From a checkpoint of a small transformer trained on Wikipedia.
Architecture: RMSNorm before and after each block, rotary positions, no biases in attention or MLP, tied embeddings, capped logits.
Each number is 128 + 32 x the weight over its row's rms, rounded and kept within 0 to 255. Layers, rows and columns count from 0. The size above them is the row's rms in percent of the matrix's.

# layer 7 attention query, 128x96, rms 0.143, rows 0-16, columns 0-95
size [123  92 109  87 102  76  86 105  92  99 102  89  91  93  92 104 104]
[[133 163 124 152 107 182  48 144 110 162 161 128 125  84 179 135 121 125 136 115 153  93  94 116 195 165 132 111 162 179 122  69 122 106  80 188 101 128 108 114 141 182 192 102 114 157 114 161 100 174 139 102 107  76  82 124 159 140 128 133 109 114 125  70 120 167 124 108 169 131 151 168 128 148 118 147 116 158 171  82 155 133  95 135 208 105 133  92 202 119 129  96 145 166 114 143]
 [201  90 110 117 187  97  91 103 105 130  88  77 157  94 153 110  83 135 130 147 154 164 118 125 203 135 124  77  86 199 141  99 113  95 135 186 143  96  94 155  87 165 173 154 139 155 114 144 109 123 146 141 139  85 101 173 105 162 143 225 143 120 191 111 142  77 155  75 185 127 108 131 112 153 129 125 110  92 143 127 141 101 138 111 147 178 154 122 120 131 128 131 113 137  90 109]
 [112 128 127 142 128  99 201 126 141  91 116 136 150 168 134 123 153  90 134 128  91 133 178 170  77  97 156 147 118  93  91 171 142 180 138  49 145 173 153  86 125  71  88 147 129  91 137 125 138 113  99 150 131 170 147 101 126 119 124  75 142 141 123 180 113 106 103 181  89 119 123  89 115  80 122  96 189 133  91 159 100 123 144 177  57 103 127 125  46 121 119 132 101 102 196 150]
 [149 218 109 153 126 159  97 141 116 162 204 172 132 136 130 121  95 116 115 125 121  88 124 120 107 119 108 126 132 165  99  73 109 110  78 149  96 122 108 126 130 127 155 124 106 147 111 137  75 165 105 119 131 170  92 123 138 138 148  96 131 133 125  77  77 162 125 157 152 138 162 175 105 143 122 107 190 229 145 102 151 157 132 143 193 105 103 111 198 147 167 141  99 150 174 208]
 [111 123 169 130  63  88 162 135 145 140  97 163 109 150 120 125 143  78 164 143  85 119 166 155 102 139 125 148 107  95  82 186 128 223 124  39 134 139 168  61 125  69 129 145 104  89 139  95 121  84 144 160 104 172 158  93 144  91 110  77 131 130 146 153 142 116 132 149 104 130 117 115 124 103  73 134 168 104 131 179  87 137 134 129  71 106 108 102  92 134 144 106 123  78 192 133]
 [132 203 134 149 156 194 139 142 133 152 138 155 117 118 135 103 113 129 126 104 102 131 168 126 118 173 150  64 143 144 101  83 109 152  48 136 136 167  86 103 131 126 173  97 105 157 109 138  55 139 113 111 121 160  98 138 134 128 162  94 122  92  79  81  48 142 132 136 118  87 129 220 104 159 111  96 158 190 160  89 106 132 119 139 164 112 139 127 161 142 154 143  99 157 126 203]
 [126 142 125 157 124 111 108 136 142 156 125 150 129 141 143 144  90 153 161 119 107 115 206 148 152 173 147 138 115 149 101  49 153 180  67 143  75 187 126 128 113 125 143 122 105  97 117 160  77 228  96 124 132 128 122 110 133 176 125 161 147 114  36  84  75 145 115 102 129 146 157 129  86 120 115  95 149 182 135 124 149 123 108 138 121 147 144 139 165 127 160 132  45 148  83 184]
 [130 167  64 123 165 172  98 130  55 173 115 112 136 103 106  89  99 158 135 129 192 112 108 134 149 192 138 107 115 135 113 119 148  64  65 198 132 143  76 107 125 185 139 109 170 145  76 110 138 137 151  74  91 110 104 130 104 128 105 118 125 118 137 125 132 147 111  95 134 108 114 185 161 141 154 124 115 113 154 101 146 105 114  88 204 119 150 133 170  66 160 128 177 108  67  88]
 [114  96 128 108  93 112 160 134 109 124 159 102 145 180 182 172 157 169 140  83 112  98  98 146  70 140 155 127 169 110 128 186  86 177 136 105 117 166 196  99 183  84  76 148 114 138 138 190 164 127  75 175 118 179 147 119  90 128 192 112 126 122 106 154 151 120 165 136  81 137 159 129 104 119 107 114 168 110  98 160 138 114  94 119  69  88 117  75  70 184 109 141 124 128 142 130]
 [ 89 193  61 169 147 159 106 130 125 161 119 108 122 122 169 155  80 143 172 112 147 131 102 112 156 115 116 141 117 133  99 110 168  98  52 136  77 144 139 132 107 172 173 128 145 146 111 151 129 179 133 103 145 108  68 103 144 121 107 109 128 124  59  85  75 175 129 117 148 163 125 122 191  87  66  47 145 122 116 118 146 144 110 166 138 106 156 136 160 141 202 102 116 142  94 181]
 [115 134 117 112 111 103 116 104 167  80  94 149 180 171 205 116 136 163 145 166  55 141 133 128  91  78 131  87 125 120 111 140 125 182 153  32 119 128 182 138 161 108 102 129  46 122 146 111  81 112 125 173 130 158 142 129 109 100 132 107 106 136 146 153 165 136 134 142  82 152 112 152 137  66 108 131 112  75  71 150 160 164  96 153 103  81  83  93  94 139 143 108  84 130 166 129]
 [200 148 107 158 136  98  87 123 144 172  91 106 117  97 108 112  67  92 126  95 129 104 167 145 114 136 151 122 119 189 106  97 130 119 136 111 117 148  84 114 133 127 154 126 152 129 101 192 124 233 103  78 124 118  77 164 142 118 137 165 133 156 142 105  52  89 142 137 151 138  67 200 107 140 149 124 140 177 136 136 146 119 125 163 131 206 150 103 136 158 163 120 101 169 133 186]
 [134 114 137 135 184 172 108 153  85  96 114 115 140 148 142 133 137 131 124 173 155 121 138 163 191  91 109  69 117 100 144  59 161  89  92 130 160 106 139 183  71 173 104 124 179  96  78 114  75 149 100 157 176  99 127 123 162 106 146  83 143 125 155 124 138 168  81 116 139 125 146  99 167 142 133  80 180 164 170  82 145 116 172 100 111 111 136 205 105 124 101 151 134 112 201 145]
 [113  85 160 181  94 111 180 132  98 117 106 114 162 151 126 166 190  92  81 127  43 143  69  96 103 142 150 108 130 163 163 160 111 130 190  68 146  86 137 119 181  95  94 151 129  74 151 138 153  99 139 117 151 125 167 111 112 154 140 113 114 175 195 194 160 139 155 163  98 127 121 146 102 106 145 166 100  90  97 125 137 152 130  86  84 101 122  86 102  88 110 129 179 144 141 113]
 [162  95 115 154  59 133 153 152 145 146 130 155  74 111 113 151 139 142 116 162 139  37 152 119 139 111  74 132 120 158  99 109  94  71 103 207 106 170 143 136 152 108 119 165 100 160 143 129 165 127 115 142 128 122 102 157 157  73 129 150 141  76  78  86 147 113 120 134 167 145 161 185  93 183 102  78 179 176 120 167 132 126 105  78 135 156 127 152 169 148 133 103  83 157  97 179]
 [ 81 170 116 114 153 132 172 131  84 120 147  63 112 143 114 144 150 112  92 130 185 148 127 115 166 182 122 160 137 155 198 129 156 108 115 110 123 178  80 182  92 149 156 121 198 138 107 133 106 154 104 104 101 166 166 156 133 156 107 180 157  94 152 121 102 208 171 128 138 203 116  97 116 152 116  91 130 119 155  87 101  96 194 103 135 137 131  84 128  54 147 144 145 106 139 139]
 [100  85 182 121 175 122 166 128 127  73 125 112 134 125 123 133 162 128 165  90 121 192 138 135 136 104 183 125 110  96 157 135 150 186 174  80 158 119 141 124 143  79 101 152  97  57 159 119 186 162  91 106 128 156 148  93 137 118 104  80 113 139 163 165 183 121 123 133  87 105 134 112  98 115 116 176 188 121  86 171  81  99 156 109 103 169 108 110  81 117  79 156 164 103 182  81]]
# layer 7 attention key, 128x96, rms 0.139, rows 0-15, columns 0-95
size [ 91 105  89  85  84  85  93  98  85 108  94  94 105  84 110  88]
[[ 89 107  52  88  85  86 125 112 194 129 181 197 184 166 132 103 136 127 128 125 155 167 142  94  87 145 134 113 192 103 132  99 161 147 138 152 134 152  82 116 111 120 120 208  92 148 149 135 131 127  48  98  98 178 175 120 176 110 165  93 119 124 100 155 201 141 133  96  77 101 159 169 147 156 120 153 137 133 131 143 111 102 116 146 156 140 131 130 114  89 175  98 150 129 115 152]
 [109 148 134 116 121 180 128 126 124 179 150 130 177 119 117  64 108 105 157 129 131  95 135 123 165 155 175  96 181  93 117 105 172 114  95 127  91 155  74 107 164 159 149 155 140 122 140 135 114 137 112  86  58  83 145  87 177 125 189 120 132 104  91  83 177 182 142  87 135 185 125 124 158 137  68 157 118 196 156 123 171 129 155 123 167 119 153  82 180 133 174  72 136 127 162 134]
 [125 133 178 162 111 119 174 106  78  89  96  77  60 116 123 170 124 163  79 162 174 116  86 165 116 148 119 112  37 133 141 161 130 123 180 153 175 146 153 168 107 130 160  60 156 163 117 123 141 110 174 161 190 110 108 156 110 121  66 146 152 175 169 121  87 121 116 140 160 125 127 135  86 134 183  65 190 109  94 144 111 129 117 112 106 109 127 119 125 145 109 158 162 109 106 135]
 [ 82 117  91  97 114 148 154 135 133  60 153 143  87 195 114  68 116 129 164 119 125 118 168 167  89 136 170 149 110  85 120 139 193 179 154 135 159 200 146 135 110 130 131 122 130  54 120 112 122 132 137 124 162 174 145  83 119 128 109  85 159 119 108 179 158 102 129 116  85  84 113 148 101 117 173 136 183 102  67 167  94 151 154 155  91 150 173 135  72 132  81 165 138 112 135  86]
 [122 136 171 105 115 134 145 118  81  74 104  95  68 113  94 139 133 149  94 113 169 121 124 154 128 147 128 141  87 139 146 178 105 100 200 144 186 142 138 130 124 145 126  89 143 142 134 152 180  99 160 208 211 109 116 123 125 156  84 142 101 137 179 133 104 123 178 169 147 133 130 144 103 151 206 120 170  85  70 134 133 104 169 118 160  98 164 207 114 125 122 126 152 118  86  90]
 [155  71 159 143 110 125 115 131 118  41 128 109 149 161  84  66 110 115 143 118 147 121 118 105  82 120 176 116 169 125  86 153 134 128 115  99 144  95 158 130 147 135  97 158 137  62 136 136 107 101  83  96 119 188 108 123 104 128  93  90 146 155 168 155 140 147 129  68 136 148 137 107  41  71  87 120 184 100 122 141 139 179 137 121  90  80 170 138  97 110 114 178 125  87 193  89]
 [146  99 134 162 136 144  62  80 159  67 142 112 172 160  96 130 121  77 160  81  80 131 134  86 126 154  51 136 202 105 149 178 127 104 169  99 117 108 169 132 151 115 126 101 135 118 114 127  94 122 134 191 204 121 124 115 163 131  72 177 130 108 136 162 175  86  79  87 116 128  87 132 103 133 177  88 123 128 133 175  90 147 162 131 106 113 106 143 132 170 108 153 123  84 159 112]
 [173 146 118 102  98  80 131 178 158 132 139 206 206 166 189 135 127  88 178 135  73 120 148  85 110  92 171 120 170 176 135  93 150 111  76 131  82 117 120 141 158 154  96 138 119 109 114 132  97 152 122  98  90  87 171 113 123  87 172 142 103 141 133 145 148 116  78 116 118 160 136 159 135 134 111 157 135 131 161 149 167 159  57 130 106 102 103 158 139 160 186  76  98 191 140 147]
 [175 137 155 113 137 156 148 128  94  74 114 119  96 114  92 101 167 129 123 112 122 185 120 162 125 137 109 105  76 162 127 166 120 127 147 179 175 154 154 110  81 183 120  69 164 148 143 141 152  59 113 156 180 161 133 137 128 149 138 128 130 108 203 118  75 142 136  90 111  54  96 114  73  88 180 125 100 144 104 119  70 129 185 109 119 146 154 179  98  77  99 158 151 118  95 153]
 [128  85 110 122 118 124  60 158 123  49 160 125 141 122 121 112 129 156 122 126  44  70 182 118 115 155  65 126 183 129  98 123 118 166 172 135 108 137 137  85 157 115 153 154 141 144 132 170 119 122 110 172 113 141 145 150 186  82 158 148  65  92 146 127 145  93 138 138  82 140 145 155 142 160 113 142 138 159 224 127 102 144 134  99 127 133  89 117 145  99 154 120 123 127 182  40]
 [125  85 127 155 128 195 138 110  52  92 121  76 124 116  53 124 148 191  95 132  96 159  98 147 160 157  71  83 132 100 115 145 138  95 209 141 138 159 161 119 172 148 108 120 130 154 174 136 180 128 151 141 165 140 100 105 178 144  94 126 150 167 122 145 150 109 158 148 152 129 103  56 110 101 180 176 152 117 127 102 104 170 151 155 141  82 138 150 117 168 148 151 160 108 159  83]
 [170 142 124 127 103 144 106 110  76 103 124 164 174 134 122  90  99 135 154 179  49 127 136 103 110 109 179 146 129 101 139  66  99 107 115  99 122 113 125  75 160 104 100 125 134 109  47  77  99 137 149 147  87 176 135  83 101 113 153 113 111 124 112  97  72  70  87  85 115 133 106 192  83 117 165 126 100 151  86 149  94 155 142 123  94 130  89 170 117 154 132 117 102 108 204  79]
 [148 156 154 117 121 111  78 149 188 126 136  91  51 187 151 156 144 122 120 100 156 128 157 164 120  95 153 186 140  74 105  59 135 131 130 175  93 173 129 171 129 144 175  70 126  67 138 110  78 149 200 181 134  80 112 160 111 171 117 173 157 129 129 104 148  89 107 135 143 127 138 131 136 175 110 140 146 131 137 177 125 150 101 144 144 112 196  74 135 128  97 151  90 161 145 119]
 [ 94 140 119 131 126 135 160 118 164 106 143 115 150  74  89  93 134 201 120 143 192 192 115 111 144 156  95 187  73 100 111 152 127 127 131 190 154 162 158 103  70 149 177 146 156 164 141 147 161 105 154 107 158 138 145 149  90 147 144 116 151  89 141 101 119 167 135 125  90  82  66  68  93 116 133  81 100 130 132 172 154 140 181 117 126 118 155 192  78 109 188 141 140  98 135 166]
 [115  97 149 120 175  51 156 176 174 132 145 193 113 116 169 112 167 103 166 159 119 112 137 110 135 129 137 102 164 115 122 184 162 144 123  82 101  92 135  52 118 114 123 122 103 127 115 149  80 138 114 158 146 148 174 122 121 115 164 159 108 117 116 133 156 146  89 124 119 153 186 208 154 125 153 110  73 105 151 116  95 126 170 126  89 136 198  84 158 159  45 101  85 153 146 106]
 [131  91 134 107 142 177  46  98 180 162 158 173 177 122 147 102 105  87 113  50 100  89 162 179  81 109 124 115 139 153  84 107 139 158 120 138 138 115 129 100  90 174 126 178 143 158  80 159 148 113 167 137 113 117  78 105  99 124 118  79  90 150 175 106 123  90 105 139  71  97 192 139 153 156  89 118 107 143 161 218 155 146 106 124 156 135  89 115 152 122 145 132 100 125 124 135]]